From a checkpoint of a small transformer trained on Wikipedia: 13 heads of 64, a variant of Adam for these matrices.
Each number is 128 + 32 x the weight over its row's rms, rounded and kept within 0 to 255. Layers, rows and columns count from 0. Numbers have three digits each. The size before them is the row's rms in percent of the matrix's.

# layer 3 MLP gate, 2240x832, rms 0.0234, rows 1444-1577, columns 520-623
098:135086131148117100115124124101115087167056114128136052109157089105115129124089069139099151186043126112200124165098172140149110195179160166122098157119123159131107175165097124138181173121102142180131166105055127099092113049112092108094108124127146140149126200161158113095148136114115123194134091135149061119191161
095:133080128128156133118094124091127093095160137137147156157146094119146151113117102104087155109096130141094142143093055086065080172131154151095119114160185151167122125143067145120133147111099098159126167109080153129083130100156157070143109134140152119115165083135089135089125109094108124121055130155184099104139122
097:081108096137152097107120117120070167084151096104149133165119108182099101115118138193148153131133176154038161072164183113128083158105127117132113119135137118158165141125096173131082080168047087224158205139176114142121091116129142138128141069143071163126103179117113188130119155115146115156147124164124138097121155
099:079104161154141152100112119179168145115146128139067149086104155170137172147146153121114122179145143163181136128171143141137145175106091118097108112123180104110137141095105109148130110069112068110128173126137114135170157104128151084141123137162076161110138112156082147170053136133149143156144132149145149101077161
099:073093080143156133118132125088163144146075123085179130194147159080197124153107168122149139148162128132140170101142136084151121199159151144171095228154164132157164081100064186130148149104123116120137155138109155154176114201160133191153155181145167149172129101208063165062130129129194126141129158143120125105096056
105:157118096084083158166081143115123097150118108067131149097137138139063136125092107209136084144083152130142109194118146146121124140146171136162117145134140138106163127128106093070180171166123168140133088143067154127087115151098078106095134107149178141159114147119153140190090124130136125103124160149133139125148079
097:156120140094122097168112125078163143128081138122220137116163151118119125163099160117150107166132115146074149096149123171137115112159143072163047163096082134124102163111122100173132140147108171111159141179151164084057123178190129177106101176087112135103120120131084131144130155141154129151059118123179193101164142
097:092173094111149113073146117119195185122156108172103200147135110168161126093100103101098180130106191130156097142142104158135108140073162128114134142115156188113137146222120108095160171102154074172114096177117085168076158145097128206124148095142091147131092115112197141115103071167137099106091096164155121096109149
100:135137135162081157101187146170103141137119143141103103080131124093148089084144103134060100114149169113098211118101201145135144166170087120141154180106106137156132163154159131078127173077089100110158141134166088076148111088122126092081161121101081131101111132115122163126157123143095140104092115160139188119194102
097:106146101080099145071171198136113162166166084141103086108188125138093116101119088135150075125167144131111113173139146128140218150158126145114136063141137120098175072200115095141170172108134115118135136185150173131130156139150161089135127141160126157083138141151100160129129097108100082084147174120109139104111104
095:073161126125110118179168079125135117161110128125075073113184098147098134121111083129136140114168181154163114074112165139148173124098113098106072165203111149094151112130149134085158136131151058141100088123150110131047138111143128121132088159166148196148102124112135104123114153148172121165188109158148126136106149
103:084061126093140133106122171082140092093146139131060113153180139128141137104153128106085194077145147178168128109149134110145171098160100131122085094137140167126111147143132174101169137086139132135166105121119131132133118110159147105080137102161141141177118138166097148123131121148158132138110137115137128161140141
098:130158147137099138085192153088113094159181134077087094110106166118083166138147134122118138151161118122136154122143184142166133143094129162139143114180131096091112114092134152099173097130085104112135078088111174142049146144101154160060186127146125088174079122222111158107123177147091125098144150082140104116119091
104:215101067109209126096161133086143123135097147144142159106113137165164154148150084136129115097111130138155135104087108112094156112168146092117087148143109130104084106149103074117092130143185112109088103083070146106154119126048153133097097107103140113181108131160170086101092131169148100149167136075168117137084169
099:106107160109140142150090118080120148155107163040191145094153139148149096062104156130125152124065115171157165146155186113085143165133077132160106159120150165104145147159060123135223172176055067093127123101090116180144107105142172178071139156077124117085123116106097101154165123164128123107114150104175118136118090
104:100116109131125146111113135141113156171098163130146102095136058058082109142123132109157144120121067104114137097109099116127117150155134147106099179117094095077144128186116219159108155118071123097076197121170122102092178131132175115182145099094084137130150155157101139138072143180101172119105107157113113155115089
094:138077063156120148121107123114124089206098090055123135095186132161124171126076090164153117071142184125159156122105138177116110097115138081170094069129084091112125078154116103137161138112069075125150139144172133209126101168112104080108122127164093128091191157143149115162115119150170156171124184108158152142176144
104:109108068111189101084168160102089106154081111101144138189140128140097103125142128094076121152064073187107171112130132179156143125068173116119169168091081159112126093179070134155094150138171133119149131136200085145141101124210105070129126138157109112130153143127107152207175170134107152123076156138097133149188154
091:127117121133121129165121096154125117107097094103111108134088120078169088107083155133127145133065165147072115154083102102159071111125126147128151160162084132178150097110116189082103120153089080118111114155148081176165148132148169112140207107166106129163160088116094165166104163161167102111075142109106142127190180
099:159115111157161113131106077117157133130215130138124141090099105096098089123111138094134161059170083132198128112141139134142064170120156056220132134172079104157091110180175152158131100183112061086105077078093098116143119097133157138133164092172175106160107138104114120163121043128112114154141117089163087118111187
102:129174142169139162110145044127153152119182136148091157098131094162112115136091161158131095149158145112144128085140113173110097146120118064123089159113079096123112109102129251140149085122138140084167235162122125141089134159131174136174102161131144135101077104118165139146196104116136121174119126146176134124172124
096:178116109057113093078117123152083160068096164118141137043129139166076121128105120117142156099086127208110148177100157141116158079162137121149127098178150137127129164167089104085177085140068084188142157149172153137148154110074114146103169156077092123075115134107113077093145145142173104145149141173141061069167174
100:162133159123155137128117144144136158085139086139117104116169105138144086111151092111152160170091115113118117156074098164138191126205174121159103137185136140098119127150157183140148127104142114145171138129128124131115152159108090163173137083138156133133113178183172168124097156108086041167081112144148137119041191
097:135108152142121141130122092182121100193104136134143149134174126058184126071089139112193137124069096146115161134114074154180151111131134184117083105115174107137139165177114111138136168114151109098088146144121152134089122161183131135105142128199098110155159150196117088091155117056115145166191084120101156076121154
100:098062093147144099137060097097165148071137152100116068166144085124120152122122123176127068167163149100183095134164136139120080094111158126164119149078193138137160177140150101135084120187113099121180079112127062096179133077116139123112156133166160129146161178124115142131117094153132136136095135085125162097122173
096:127142075118172142165153132100084055169106091163094091140073129088078088116130151114198151137091109137140148098102125141152115090109127112142124140076123076124169122093171165085079024168123149114197109114111158154113100121188067132086109090101173097138157180149067133123119066153142103082101130116139127130059156
100:162162125179179107173172114127123114100119140168081119183139136108131151174077082126133179082130178156127105115227056171133087112069112098085102121185114116160143107098128073089144081116102152154141167105133122137113076108138065070153133108126108110130193161094091113109132122132109132160128086127156113085133212
097:128103171053098106038127073107148162100136075096138104053119165162126092060160128103092130180134180146078150107140132044113090164142066147143074070123114117119150112135165118156118155166110128141194111132147151150122134196119149114156108123132148120112054120179114129138110174194199155143165190103122118196097139
102:074114122132125122079144090182149143173091149113092115162137095042113116110111096151139122097094180095170171126142157145154050063102117073128175147051121163096145096147087112150094090190123079144112154129121115138164157101146044065141197106205127129175149165140160146095145096120095129210170141117135097127120129
103:133035089179200143134118166178148113060123115103109097164096156065135083090129101080162105103150121186134090165145160137108176068093079106144109169144075160104146095099091167161149148135171114198128143131099123096110159086139158100085053069121121123102113051166116180141205154106117109119089155123065145129161175
097:099161179203069132140138056104141096184148181214105123104162151098165090106140155056145084101174122113138123176138121112168103165187137109132098157136115136075119097137141099072122082190096141144125143124114110167149081091134121131125165128088136123164047074144087104093097108068138123138117136068122098102143114
100:122141120101076147114114102134114198144139106097084141118117105122154110168139102192094120163124146181089077197091095134177090121136157113069121100147119147186161120167049131139112108155098110118108100103079150055151116104171108138126133109151192139117119116100196114175122166145137148177167090162167063088152138
104:114164117097120106136135131130068134161088073110040132090078138186101108154134088144139099114098129110140134130045154127131095180150187149153117144071140079130101147139097156070144098115131169184087041191153106105108139097156145164104136196173057163079124100168062145112121100158133141106141163181127122095134128
102:138053128159136130142140191136064087162162127127121171158133133117107156160088152077171154125119105103095200156152149120101088122127144101141132193139166149092148103110084091080165147135140113148080141146127123199149111145208067099084127147105157149085110126116083080143098162100100150072093156127137163147072114
102:134117122106168102066132041088212174139132160138087121168144067117143148069080136107088052185103103136136115100147151137196171128154127139125146177123119132185150150100085111035110081121080056197144088108133142119213118116117190086156113100141086114090112137131124090051159197125169112082136196137099139095156135
102:151099167108211140161144109109074148086079066096134127135175120113120081111072133145161119081101132163116120092110156162141090167182175150110101098226167110175162087119123112144117108150108126158157120092127119116145052114136109149208190183102133118150142139154068133116170133122090129145174134127147128128140126
102:102121156132074148134132107123102112142100173174060208153165095126107133108158151176167145123133155160052133140119160138152148124149108146121132160161164099121129165093161110104123133075157076102118148141136169142127116147130178153130101133114122119115133109140091174093149088084127104144174123110162131153095109
094:120102158154086078135123123126153134126148152127165097109119107166055162134079093199094117146145103168130082085056126122107092123123118141106096153147130136090098119139118127132097139088126067131162086169116086134111155121129112203125087184136154098140158148075071116049148121142151211089149101168099122099090130
100:146077106114151139161132105127103142136146111146108105117164117132131079117130149133103141149125160086144100159072144142142115143119168117160094142156135119107099108111133108211158218130127147137069172124134122060163125083126115115124136149080122156135145104148142117065099111039124154134125137078170102159140107
099:072090135145070106140100116112147199129151194108056171135124116098165149170100117115127103092206158146074136109118126152128092045147146151146135195123090086153099141080142152138146127170099112115110114143135166154118100108142160120134077131130085162158120149111116095061108126211135142149143147109156123149169123
097:115106147121142138127076091125109193150071161126127110056124157179133093127091157141087090147118155086131144119136155140134136089150122161111126085167148165063092151103091098101145144129138081137111129073123147112125125118064125184140130180077114139161141115149176091147139131155108158116179148148189085146148156
098:148104136121167119121181115146119106140135137111151099156192127116152159147147113107119106132127179130108071112117136108112130106115209074086097120134143179137135159079096120088172090149162148172116089068143112113133139176159099121141085144180181086059179106117179121164128119131158147107125100131146139139109202
104:108153085150104140101122114125125111157169098217204121097108119052150151109139089115143139122139165127162146086167088139129153175136180031187109148075185093126138194125082100120179151173095149195141113090138113146154128135138095122156166113118178130142138142114125116123113098155127129114089110160141149184128149
099:103097150091092139087108159087141105152112124158132115126131165169184126118120148121066114160174194116150188131091113148166143112115165167085201093107149171154098125101122137132103181172098101153147115154103120124107089084130146081114132157133116107104139133152091118176218139137141111130075088127139177135171126
103:071097132123091123130079159129117207200126137156115158135165091183121122109126040074099082071203171137101041156068131104095144133171137058153094107138079145108066118095136157129121155189101135117135096196076119185154099144177181099113096141148120118161087171075151104107172167143154096153122133131184193093122128
099:154091161067147079110145089137117114143113123118140113079159092167120054089135178155167126074086160140108098139171180085137105127173081125098055131066179152078098141130122138152121069151105136107137143108024058071147120130149143107138110077118121166135097110069144128100128163144158141145143126130088131112150141
101:080182153174109124129111102115096096156058097151108138133116140169066108147154159159105108122152143122092158119129144105089070117187171134079127126140064101130080119126145130122081109162155188148132090108124129127135158154144083149071102118101080080121154152128107159132158125153189146153161105162118086136141135
100:133149060108210097101117125131143125109100105153127132193100145126133153171105151122106114105140103115176095102100170207116127171085118102173104178172159157089103136200118140192128121141164083203124158088099149128194092128123158123065159121156124116118148191107058105101140077086229139133095106105177124096128126
096:085130147175139132132106130143180148126155152129120097078154145132149174116141143121142072119152143153157133141135122156128146141123125119116106137153129111153125117082113150170123132097113147143138141103086118114160128140098146130104141109173132135143103138124133064051090166134158164129131151150099120101120117
095:183107146119129119140057124092106103079152201079136152098165132091180121187119159149150146123135166159175142091142120135098140135129173089165144123126093148146183133116129123096104154103140175171124190142131142115150141095100121170031137129155148083102175140095135106083104148168163178131142089096138059109109103
099:126091109127115101162109148164124080140152144138065133183128134115111126082181118119081135119105145196086123159110099135173154150181098139198166135116131142137052209093115160150146113168185106142085097143092121143103137111155149156113176170150125109079139147132083131144082123135172162137141162116165143140120173
098:127092125118138108158117093110083131137088152053131040185151084107126102175073098131165119152083170081202069178175144120165132113148092168109140141097145146106108147074150095089150168051140129095133107117117122104169091150124059116115145141128127134152077138125097153100149119106128171082077152115111080077149085
101:062117105101155139157173131116098159187135143090133098124137110112119055099150133077109195113151117110178150130163217100083057113106034048132118143146128160132109168133114126096108173172112133129115082114123132139102103111122141102094160122116120173175139103096182071138141119079062065170143161205176155111176171
094:098115194154092111139146111131147126116137147135092172105220133194148129165137118144154119139152176151128139139120095109109122143178181099203073156163060126150107122085143052142172070157126137232103114090088130144103106095190145066170096143131165118091142187151221120078152139150134112117140115120067113122088179
100:110066123144179104071128157152122116191114059115086097134108092113090126153179075162171084067141204173133100174081173107090084079201154148116116163057091080111143133143095168148140098179089057125200105171106112159136151169116115144104139150160160117113122155129139156134162116128080141114114108126162140122163140
101:160126173173162111090136171106121088104128175094138114157153134103138131128071115108127154124133169118091195124129063135132141108118091140142099146155141123112158105146161126202085166116128130143123140070070165113103083076135136188149064127144084149149177107081086190163126102133096098100092115069133144161127132
104:123145145193107140111120063119154143091149174182067113147149125122091132133128100106121151102191110123119148125142167122085108151146133120152088151105149137169174156102116165113142155149096083147137151110111139102116167169079138124194067212105150132145100070114093108096150094178162184185137155138134095139100148
101:126121170113108127128134121183080140105121139133142113101116127080111138129048116156105189236115162176151103106099081136125110178181096126159108046104145129110102153143131159093215135097127160135113177137129159104119124102138081132075114140161133072107086105126115143160161146050197158135085084161157103107090154
098:129149128183172158111147135077106149202132082214122163182095125116082101053160104119115147147162099130169128110171154076122100165136105136169138175118115135141109150112151123151135147132148129105150108093107107144104072101143182158149099143046137126154098173091106120126076128131140159111130180091146162095172130
110:076113093142103100141132072119123184183192121074089133105114097096165103107107114035069075132157088128117114146116118144150133117151107174186084153122111155096145140068132115137123160121159111148142138085073095163126146127178164115135139118167081112128088127101155088104101109168154091169116090118141019152189182
096:118084125136105156105195123140059092164128071134088107158132121107134139129136138154176149130099179078107147136130137128145165163153165074072112139193114112040132129116145108197129115135134176134140181130090157120107098154096107135070083135119115139136113101126129143103129106134077140190136080097175165173159131
097:174135123076132153119116124144089124124204135129115117124164080160107098088137118163131130103107084174116056156116187099135113144193113125123107179123181159144092153163068135096125169200137101154143085138122114083106134133181138139142118095138151146111148151133215120123126079167160152172116104094172103151147151
100:066085072060199096143116103167146105137084133125054182143163131077078110125182180131181112107163136148109097159083183175210107146135129118178123158139066156128150122106080113133137116096136127123165133147156112148069161174199157130115103126161150165133146118078108145180119113116129125126150139132185116102116073
100:159138093155117185136115098104136128140125125119149156086150101126143214159165062075117053056173081129075189168131108148138123085174215133138126140072162093112063110117117115112182164146088072136117105146162183053138107099107122086137117173106217120124104113135060133064080137201157115121066161125123157110107121
104:100166157166119164120183116132088127161156144146098166119137056131132110077120150138111140132157112095138159126121194118166164108161119154166094125123164109048152076085159136113145123150106116067127150120154138154068078098111093106101108119100163150107129107107117131092183112185116115145151140147126089094125146
112:111164111108121142089126179093178102141170137159093065091152133122095120166123138085135080182152100125071149119125099151141164139159099163147055078132120120109106124128113141169145160136110202108112058048123130131151143154121125113147109097163126152119160178132101145044129145107125129105094124148174126108117060
102:134098104080151175080171087139168135144118150150147135156138137141053069136182109121142193131114153159152158179097133139152070152051211177111118125118148202178151126099099111063139165095103124100185068164183095133095123125139103154153119100146159131109148170146102112110093146168115085106059162098155178153174098
096:149104118180138176105150130110130143136127129165120120106131135127137128143141065165088103183158113149070149113187160164144128106154066137090084131124150119119087163127142154186118081180106139084105152107134173161180178097146128108142112158116141101184132119137160160045222114121126132102090139106125121233138102
097:153130097178082174110203215123121156176095139151157194133161085110186131068108114110136096122118192150121093120166090096147106113132127138155123089109115130105092175153135098147152180159154061162094153091085122169085129106115108139186138101211149163143126148077210112130101089120115076133131156140195091156125144
099:109078122095118177089195147144116156192152137146075102135126096121077148159120123112174134138111124131147164118153183140159114110171112111123137150101147087124136135162156157123085111148122118110146088150154123120115151143144105129142106125153130162152077130065125157090099115140132155218145175125183138134142158
100:151093110080155114088114169108135142209164117073122103160109141126097166152130070150128181078165156096182157163108125155158160112099169118143097120068178093134076068142125159164165114106145114172161121094139142147133110159154095118168026115097156123111163100168138130097136181123101150119115134159132145157109082
104:112150163182126176112102107096139136165103086081063148166091136094123129177127152077134115117105113181143147138107174145098177202126139126128153154136161107088121066172121144095137117152149096119162199106150099087144080118109101085088075170075168170113136137117106215133067150164102114115126128081119151108125126
092:165162134156156120120117130128121151127081110132071094144107106093161126158186141120145155130172132127119171147107099137184122117136140148130086157100138042128093167185139104145153128119120124169127198122166120123097103132156148135180115146087086149157116134141143126099066106105059126139129117128105119140168095
103:183087095164143207105119077093093100155144144130081135148168073104165122131120149129090105128130184090091209139127105084050130102131193156103186102106171091150121180135057176127125060169091138150145107133112179165140119132085106114128122130084124144065124138150132117080081108167110150139221069145111149126123110
102:086105117078055161151115184107111169154063172121138096049098132176137121125123149111120159083109243182110117171100129104100137094126171097124128114169188166186111154130147122094168127110139158124137093115148135035061135124090147126186089082159114104118126115154156059156109115168129080183078131142120122118172136
092:098107160153139137118097174151140113137120211128125108143133109127163119157018089135129082151086094126112128131106130137181119123148093139220108133113168080143166099135158148080167157162122132073125068103155135181176081158139138175121130141117136108129162168148053113090097122167087130081146116104174110178180077
096:113071134168152091113174129103156151123135114156078124130150130101132110161083111124102173170122123116156156150134123126090115184099127106120085121129063136162139175076117179142135173099172140086145110138124110085165094130084204141134131119108141117116150163073145148106102201109139151128085106116092086159114151
098:141110097096104122156123083120120137111136142113151144127149119135130113096095130113091145154087122090113179110138123108086104113130066185146107133124171145095130091165182156042159080075109123135054160079089170115125178113209160084109104139064114133123143075116069087114170087161143117144133145084108070084075086
101:110103123121139225120141143113130122181140155147087196157213127139133142128132072122124077116117149127122134134154121126195176137141126113173065117173082134116105155123120106114151131192167124169128156125073188147059079179095126115110056108149153098073128113124177156083105168143156127125110146078200110059081128
101:122148168155170135122097133160120132114100095167114149108128171128143153164134101111127145068107135100132145072154132081080087110132158197114120125138128129187083189124101105094122137110154071118047215089161107074134110123078149161125101142060143109196113119130126136144143122174106129124029133155127095093109134
099:117128169118132089128146128125135165165124180169136136122178150093122165087084115095152136117140135152127141075038110130131139126142130107160111128178117133109124165132117123191148056146113115089129158143097111128125146113149188131108105106184108168136118085120150120085127157078092136119128139089094169126083136
101:141195156138144152196104127113149083139119114168098128136112134144102129115065160164149111152086135156112149119163208154200138079139102093149124163101158050056127102127137102160146146121162123145100104109103104127097128104123138154066122164118099167101127149093116131147090155149208115126078121169115136110092150
106:104149117150142156109128163131076154206105101128095079095162070144092123099079119149166103083111152128108138155143118125094115131158089117133127194155063111081082119189129199115135144180102100097086119101125145172158153149188110138148061176071080171087207191124149135096140109134074107154123139158068053123172112
097:111069190102154121096116133073078183152136181115138151158155152142092159119147123159146109128148129115090104140150159107188157139107167126111127098094110141124103139178199110115115152168156132142158070109115095156051108151190128133141177111116136156009102145119124096126089101154186082061094149078151109149170121
098:140161145122164115107130102023115143146103110061139117126236162151091165118125146172107158148150146110125109130193132150158186135088105121090112109117163085107050163105159125069177109129111104080054204130141189132147062117084100141119126080142151109176057122108136123140111129097135165126076119193091139143208146
099:157129106140088121135133177107128077209147135120067170129180028141088094065088084203113099134142085179106116130140206200121080073163143166169114104164124136085123186146124134119170126083143088112141183126104192083047120113193150163162123105109122151160144183032155099127104093136135133149181137123180104108102140
098:072071139175137129103135145202151163147133161155128205142135148146175094113169105135091142094162148145074125118093128106157139106122155119121082119092184145139139149148103107155170089075155084099127154118118071104136135155090134140104124128183130132136169092097119088127131085103140126165061181136137087128097102
102:059088089121156111134128122123123133137118158164118101134157152094081135177158163100182117080157113137163120127145118109094125088140096126074164094097147123105069170146138115116161164174094143086122133132161081177127128209100109170159079102167141171139100114089162130080135151095111148147125141113133141191122078
097:096085137100127110119118114110177200151147093141113105139152145055189125140106144139085123146140094129120107148110101082149109132143090145118086082112142059106111107137162126156124129164085126136082140139145134163157114128146079174063198097179184105127140102122119103065086128107065144097100194201131166115153146
105:164134141175165110101079089161096119116104135111142148091108134159129146134160000136154123100162085137129101087124118078117196100133123109147107115125120101145085185139095096146141149167173072133162072084153138119129093168138126179126071211140138139115122075166132153111101134149120135098122140163100151080117196
098:092151138103110161170164100064113112110130121149081177186121089089143100107124187096135151204147151121089156101120181147092144136083154085117084174196164157133116144111094184097114103094113157126139148152042129126171156122141177149200138136095136115154168099151084094149145082125103138105099108117131103134168159
099:160120115129131118187117166159100112092160100134164094088149113120124080130119149128149150097104092121173149050117086138133122113140120139139166137138079173123130125117154119117140085169074119207117151124129061072153157119124070111137143109113188147135066040119122082133119144121081124179087124140115167144111154
099:132099157100157157093170149093102141173113099154149126119225104103087081088070171104056091152149122154130120130083092128143132174160180109149120166138105140126140099200050122109119164114135112185129097068145114130104100096128147078053076133138097144109184181144191128135149065146156105135196111146146122153096156
100:181079098163089138130091105099155131151113099170143138160117166086139096098111161126105152093140100162137127109098136152097104147113152089148105139146062163168143128098077170055132129098146118115169049142111149128075117138153147099103130148102121135112197106117157079118162164071170160145126094083134229096127146
096:139168130121127106079181174134105111200131164142121100137110103120116133068094090134101142131104125191132133113169139180123130117154100131169098179111161128100133198177101120148145122138119070096091165118102196176083096141131125124079110171164115160166188137158180173117126132084118084156208124106132120162152171
106:182098104134173117062075099109115141116201088167135170138149073135147105172154122106115123164173100134099084126140153108154158160165154092149131109138100221109090135153093167116151141132128082092085067074142192149142100119137057115142107179098087108141146170130144144069127137118134146140073149147162084138109149
095:093025054100111135107138128145128151083187137101181042165157130155149097118167143120097087153067147168110118132178166115186132106104199135117140051134149165152102116195154150077180104084125130118140088112084086160216138133052174139193114146132168094149118192092160126156099131147140150108069102162142133090139134
097:165132113156122123097123135073148090125133088171107115152151161077188164076148125108147148123127105167156162128069092048171093099109119135128116194129182107112117114160120140058169157088135145143134093162104138138093123135151181098134082150118140159110165057106097138132113124156166164096098158118139167108146148
096:106066150152110129153123120124148093148126112137154161054185132130149084116078118116111060125088113104175126094127124155067130157115166062140097159182119140164109118149074145114126085143139117146107112062133132121217114083153125137161078181147178095072150128069127148098071104171119096122089139046067121103164138
104:105032153099124170118154113084118081123118157179093136150119119139134132132077071116133117143157087111152142078096126123136114083104068097160086122142113175130126134146126143144133140119150144200137117107101179110055092066195140087127088113121180112140144144120054090136089088143130176163097111136105099121033125
099:110115107143124125174080124088122118121132119160133084089119127047130187119169099089172132138132103118160114096080089119092058118159105067119129112139091094126133088170095107151138095154103136138138172106099088133146080146124099139121100114175121154123126100128155129122101121186163114135123109173165166135126111
098:086108117138187063136089177124146106197104111113106171120151096184115085137115126148137075046116118131191147126122133162152151103128145103174139071108127161081077153180146146095136095116181115136108137150134112132141176142148141090108132120128112158143095084154126098124157137163106161059114126125093162176168130
102:127164105095210115097180142156089178213118155189196061082147093170116085101188121142154112136115103126135180175098237094083106177096143153110117072110110114090122092151127096085117098172102209120126138162139137101135113179108115189140099142108130138129153084128140157119084127121122081166162107096111099165094153
099:189149173145111097144108138129123131045150102098152172164101125142139124091054082177111088107141107167169109125092150168147132127118151122130111090147081166082114162155151140066104116149077118125152183108144097141142142072212147108194136133154121131112134080112130110072195143056104177111139124073057107190127146
089:136132158098097126197105140166122080118147068117140086168151128158197084136095162127113121143087156121107090124143113191149122115115174121116146083120142195110113156116103127074085118149109138131198146109108128110103116138157170124141157126107096132159097162128158153146082083108102146086092114133115148169142144
097:151046160161140110162164076073126156121204108125090151098119159139105107202133094102091124209161086111143131150121155104111103094136111120122095152134110135126055118127139152135218150130126176144148087131174126117179156124145079134136164109152218129124190132178144112125110087199108121113172092175178175143091131
096:127114150134172147137137071130174119162102157095150129112095109166134076140112146073116076106147157126167101219140113147138146132165158123168047168106061232169108127133168140111121130162232110228081119101092110068150127162123167133123113154092138115084177121154140191187107158074166035118111079083165172070136114
101:134149046131137151129094136099085114071130137158171150146133099145115131093153132141146096109153097170162100132101114165117141100131168090157090078111130159087127132119115135146123158136175157089127106096055163132057105111158105089118124149095088121157154133150160136131091158143130115113123119149175134089163125
099:103080146109169075158072161085090151153118128120108099089140174095213137127099121154109108079142079162088100138138105099121113169178173123128135151096131163152098146175102131128111071138157057184081179125138098148183133122118110151107040079184118132097108110157145118112130122148120080145126141107125085103197116
103:141091141089140089097124100112135128130160122200134128116086170107148144137084130135095147146114123222106142086136098115151182118145076182154095110128152115100105162155101118150098163160128110098133128134076192104127107131145160186121128110170157142056119119141145107126128144157115130130133092173124132122161146
104:111102119169131150113178132126143166120130096200165090107164119125120135111139102122199122099125156121061170122108131195145157099180158151128142139137163141177157100108136083130106112080204126071148132153092140140136109148147058142149171145222119133122090128025033154184117145133103098111157141121115148061121064
098:135130131116115159118149115141061124138125172100161130182101088112108153117144133103153136135128133061104087136129163125127102150110202099098067113131124136104072108124032116073122171152143082168160131092181117185071115123139114155151106131072142132148152127128073107060140121141143093105084107144105115207065172
116:124152122164118127118135156135107158134158105155102087159111078136122102096109104137169129090109166180072114129149100109162151155108159152132137206189118095132123070183088216110128093108107062090182168086069064167109119096202165144165110151092094177156158081173117115104138137137141076153093150162155125110139116
102:125157129091107143109093087137144136108173135150099149210126123116096076202133174131157143148140117146132119119166067223079132184154103064184147121103142130109139127157144139082151133091144128150074147118155087165166142072162095191082127141121157130113165100086074100171179133095152158130136104136166112120106123
104:157094114058085062103152088129158115176168173130096064072099126133072136149170077142103114127185167089149159179129094165154152140159136172090076157115153098033153129112132111200112121100118068179089153133170228150107120140190124146155117143133126140138133176130147117150082130132120144105127125162126123106202165
103:142123095126087095092171175144124085122150148147153147081088134141050158160138064113150151089157125151146126071139230132182139101143130107151097152128176184070103068125159101097113097178077112181156128182103142145104134149135082089141043101166168120166123085142119178132086106125170122135106125087142084139092120
096:111075136128178136129192143131041101086128092142164148127175118068147182073165080066169122114172165183148100109090143121132110121147141085136067151177177122110118173168119152142155141100161142089115167162102162155140108183143154138137097177180083182150100087105068084117108155139134089088136113126138150141109103
110:118146104124144170139116158105120142079139149099082145155137057113134120160127164162125121121147107098111151127162099150142133141058114116109077135140137049110098101146078115140081166156174088161153154091176156196059138054154108162127145078156128148121118073095147116124163138132145136104070100150164140156134186
097:095102090074148120095162142165182148111127139105060117129106121116169158134101143165151120189165149104166141159139121132115144146143105079102137057097104164090124141138119146083093102150157122128164107179128120095178144161166182157129166177215209193157081091069087139086115120168124170217139163125112113102143106
104:136131125185110126097123099134080157110166134162147103114094070102083078094130066125084148142161080160180046052140100122111064120122103091106162157148075089114104119086108177169155102122102206100146134124149150121083137114147134182123120117159128120150095112096183128112149146136133138162104105154164103162145170
100:077131144173197129098103155095126110197125110078124101073156118140148120135102148122161099141173150138143152143116152119167117167166152135070110140127125104093151123147156117089078135111134109126140137135113152096122181111130026160184121107130159128066109166162131131112140137138070101107090144179128100152162144
102:088123112115107090182098123093087116116129145158105124077128143067141124090143124193154135159160146121147154126162107150120156164161039140163092084186087063128094094130114154122139115099112122126105101127080133132084134125111074065077090191161117148120153074148157115108147163174109112123144147115123154072141160
101:136082086105157127091161120129151143165172181134134113113112107165086124067082159202127065084126140162174131183059161161117149077130174143141143153103162157144130171160046080091099101101096150114153079194134151110138135125116161137168115119161125126163124158128125095075132198154088203127157134121185099085114077
102:123152155121108124092153126138126141116071139105115133059157103116166124163193129126156048130162150128144142127134155141066162142195113129105139147199128170091134132113111169121104068207150107103068148145060125074135155159149109131169122148128189126133134169072146125118113142151133131110143173160174116163152163
095:100004145145117149138056113112148133137144084122058075201126147119105112153120062115108190091200141133091147126183077093090109071133101157066158143158117170151110155087127161121096196117109130142110115124096094113194070111116107157111132094121159138153110127072122118180098107127188127126081126150145154144108095
099:172130088166148080120120112106192116082178162154120118137192058101099127114092138147098114086111082114070148153089122089103063125150113174136135102089131178142123121179134147101105134145122143109167087079166167095106156132153144100126093115113157118123108152117101111063120142182125109054160146125102121164110189
095:166126133131097107198135126104157145096139129131071125095108091127102114108095157149092145127119108145095109150161141151152085108093174121141089182184042158127127095141128147134165141108091137136118134180183157152073057091160072112109181070120145177094084124091047204103145201061159134167174100182123098153151129
094:163162125173111160102106033105132118156121105109121063156157107131146162147140196130116127142134151153117116114116115125137150147153121094160094113106138117151118133049165116134082070115040148082047126125172123112104154133088087087167140084144096108182106074210148169127120041135092143170114107096117099136161084
097:064088108115136111102114166132163122134071152126156132120150143165129109161124143068125097165139116121143173104084069142180137119124082180130139177169111141150131103099120181119103183137160101156185137150157136124158125148196148144093082128164129151163112135122109106123132129183099119167181133121157142151118162
099:139050144106102125163160155101168119117115069120150118154163158128098108078133150149147139131145110219174082124112137117156086141114107136162095190200121093141080146106102150102097127130124135138156170132125133131112127091130063083136135179104149174132169119146147137144146164141094124089126177118129158138118166
096:187107121154104088149145118128102120092117133132083120069167103110154088115099140122074157145136153055149111087148131166096123114141132183172116116164159082107131124178188020122116115130125108155092083138152118121057135141103181109153150180144188123090141138129131176083088082131142109116159136125162085119084156
106:080126125121135087112117103151146145137126162082168088133184119131168107078130080124155146124091151140117143148164165117127067148134126128140110131163175145107165099164156131105095063155097099097096158183085080109151135153126155120133140040133097134092075086183074138123114121075096137091100173117148117103136121
097:135080143142128181137109060096104122056209142087196086119143103034107093147095131146129115166141122154176086165144147110117127126115108145187117150158112111129115075193117145145116135140112122097152166097103131100115119070117128162128129118107109123149137135178126157110167109139142107070084106098132089127122140
102:170165126077103091159189179111135067085157149179116138152126078135131065191076148092092160164140120113102107174163119135091162101127174130145093165159129135139061138115149104133138154202112132122099152122120080070113135097129095111152110079186086134141068174112087183137130119112151200080110122093162139137133170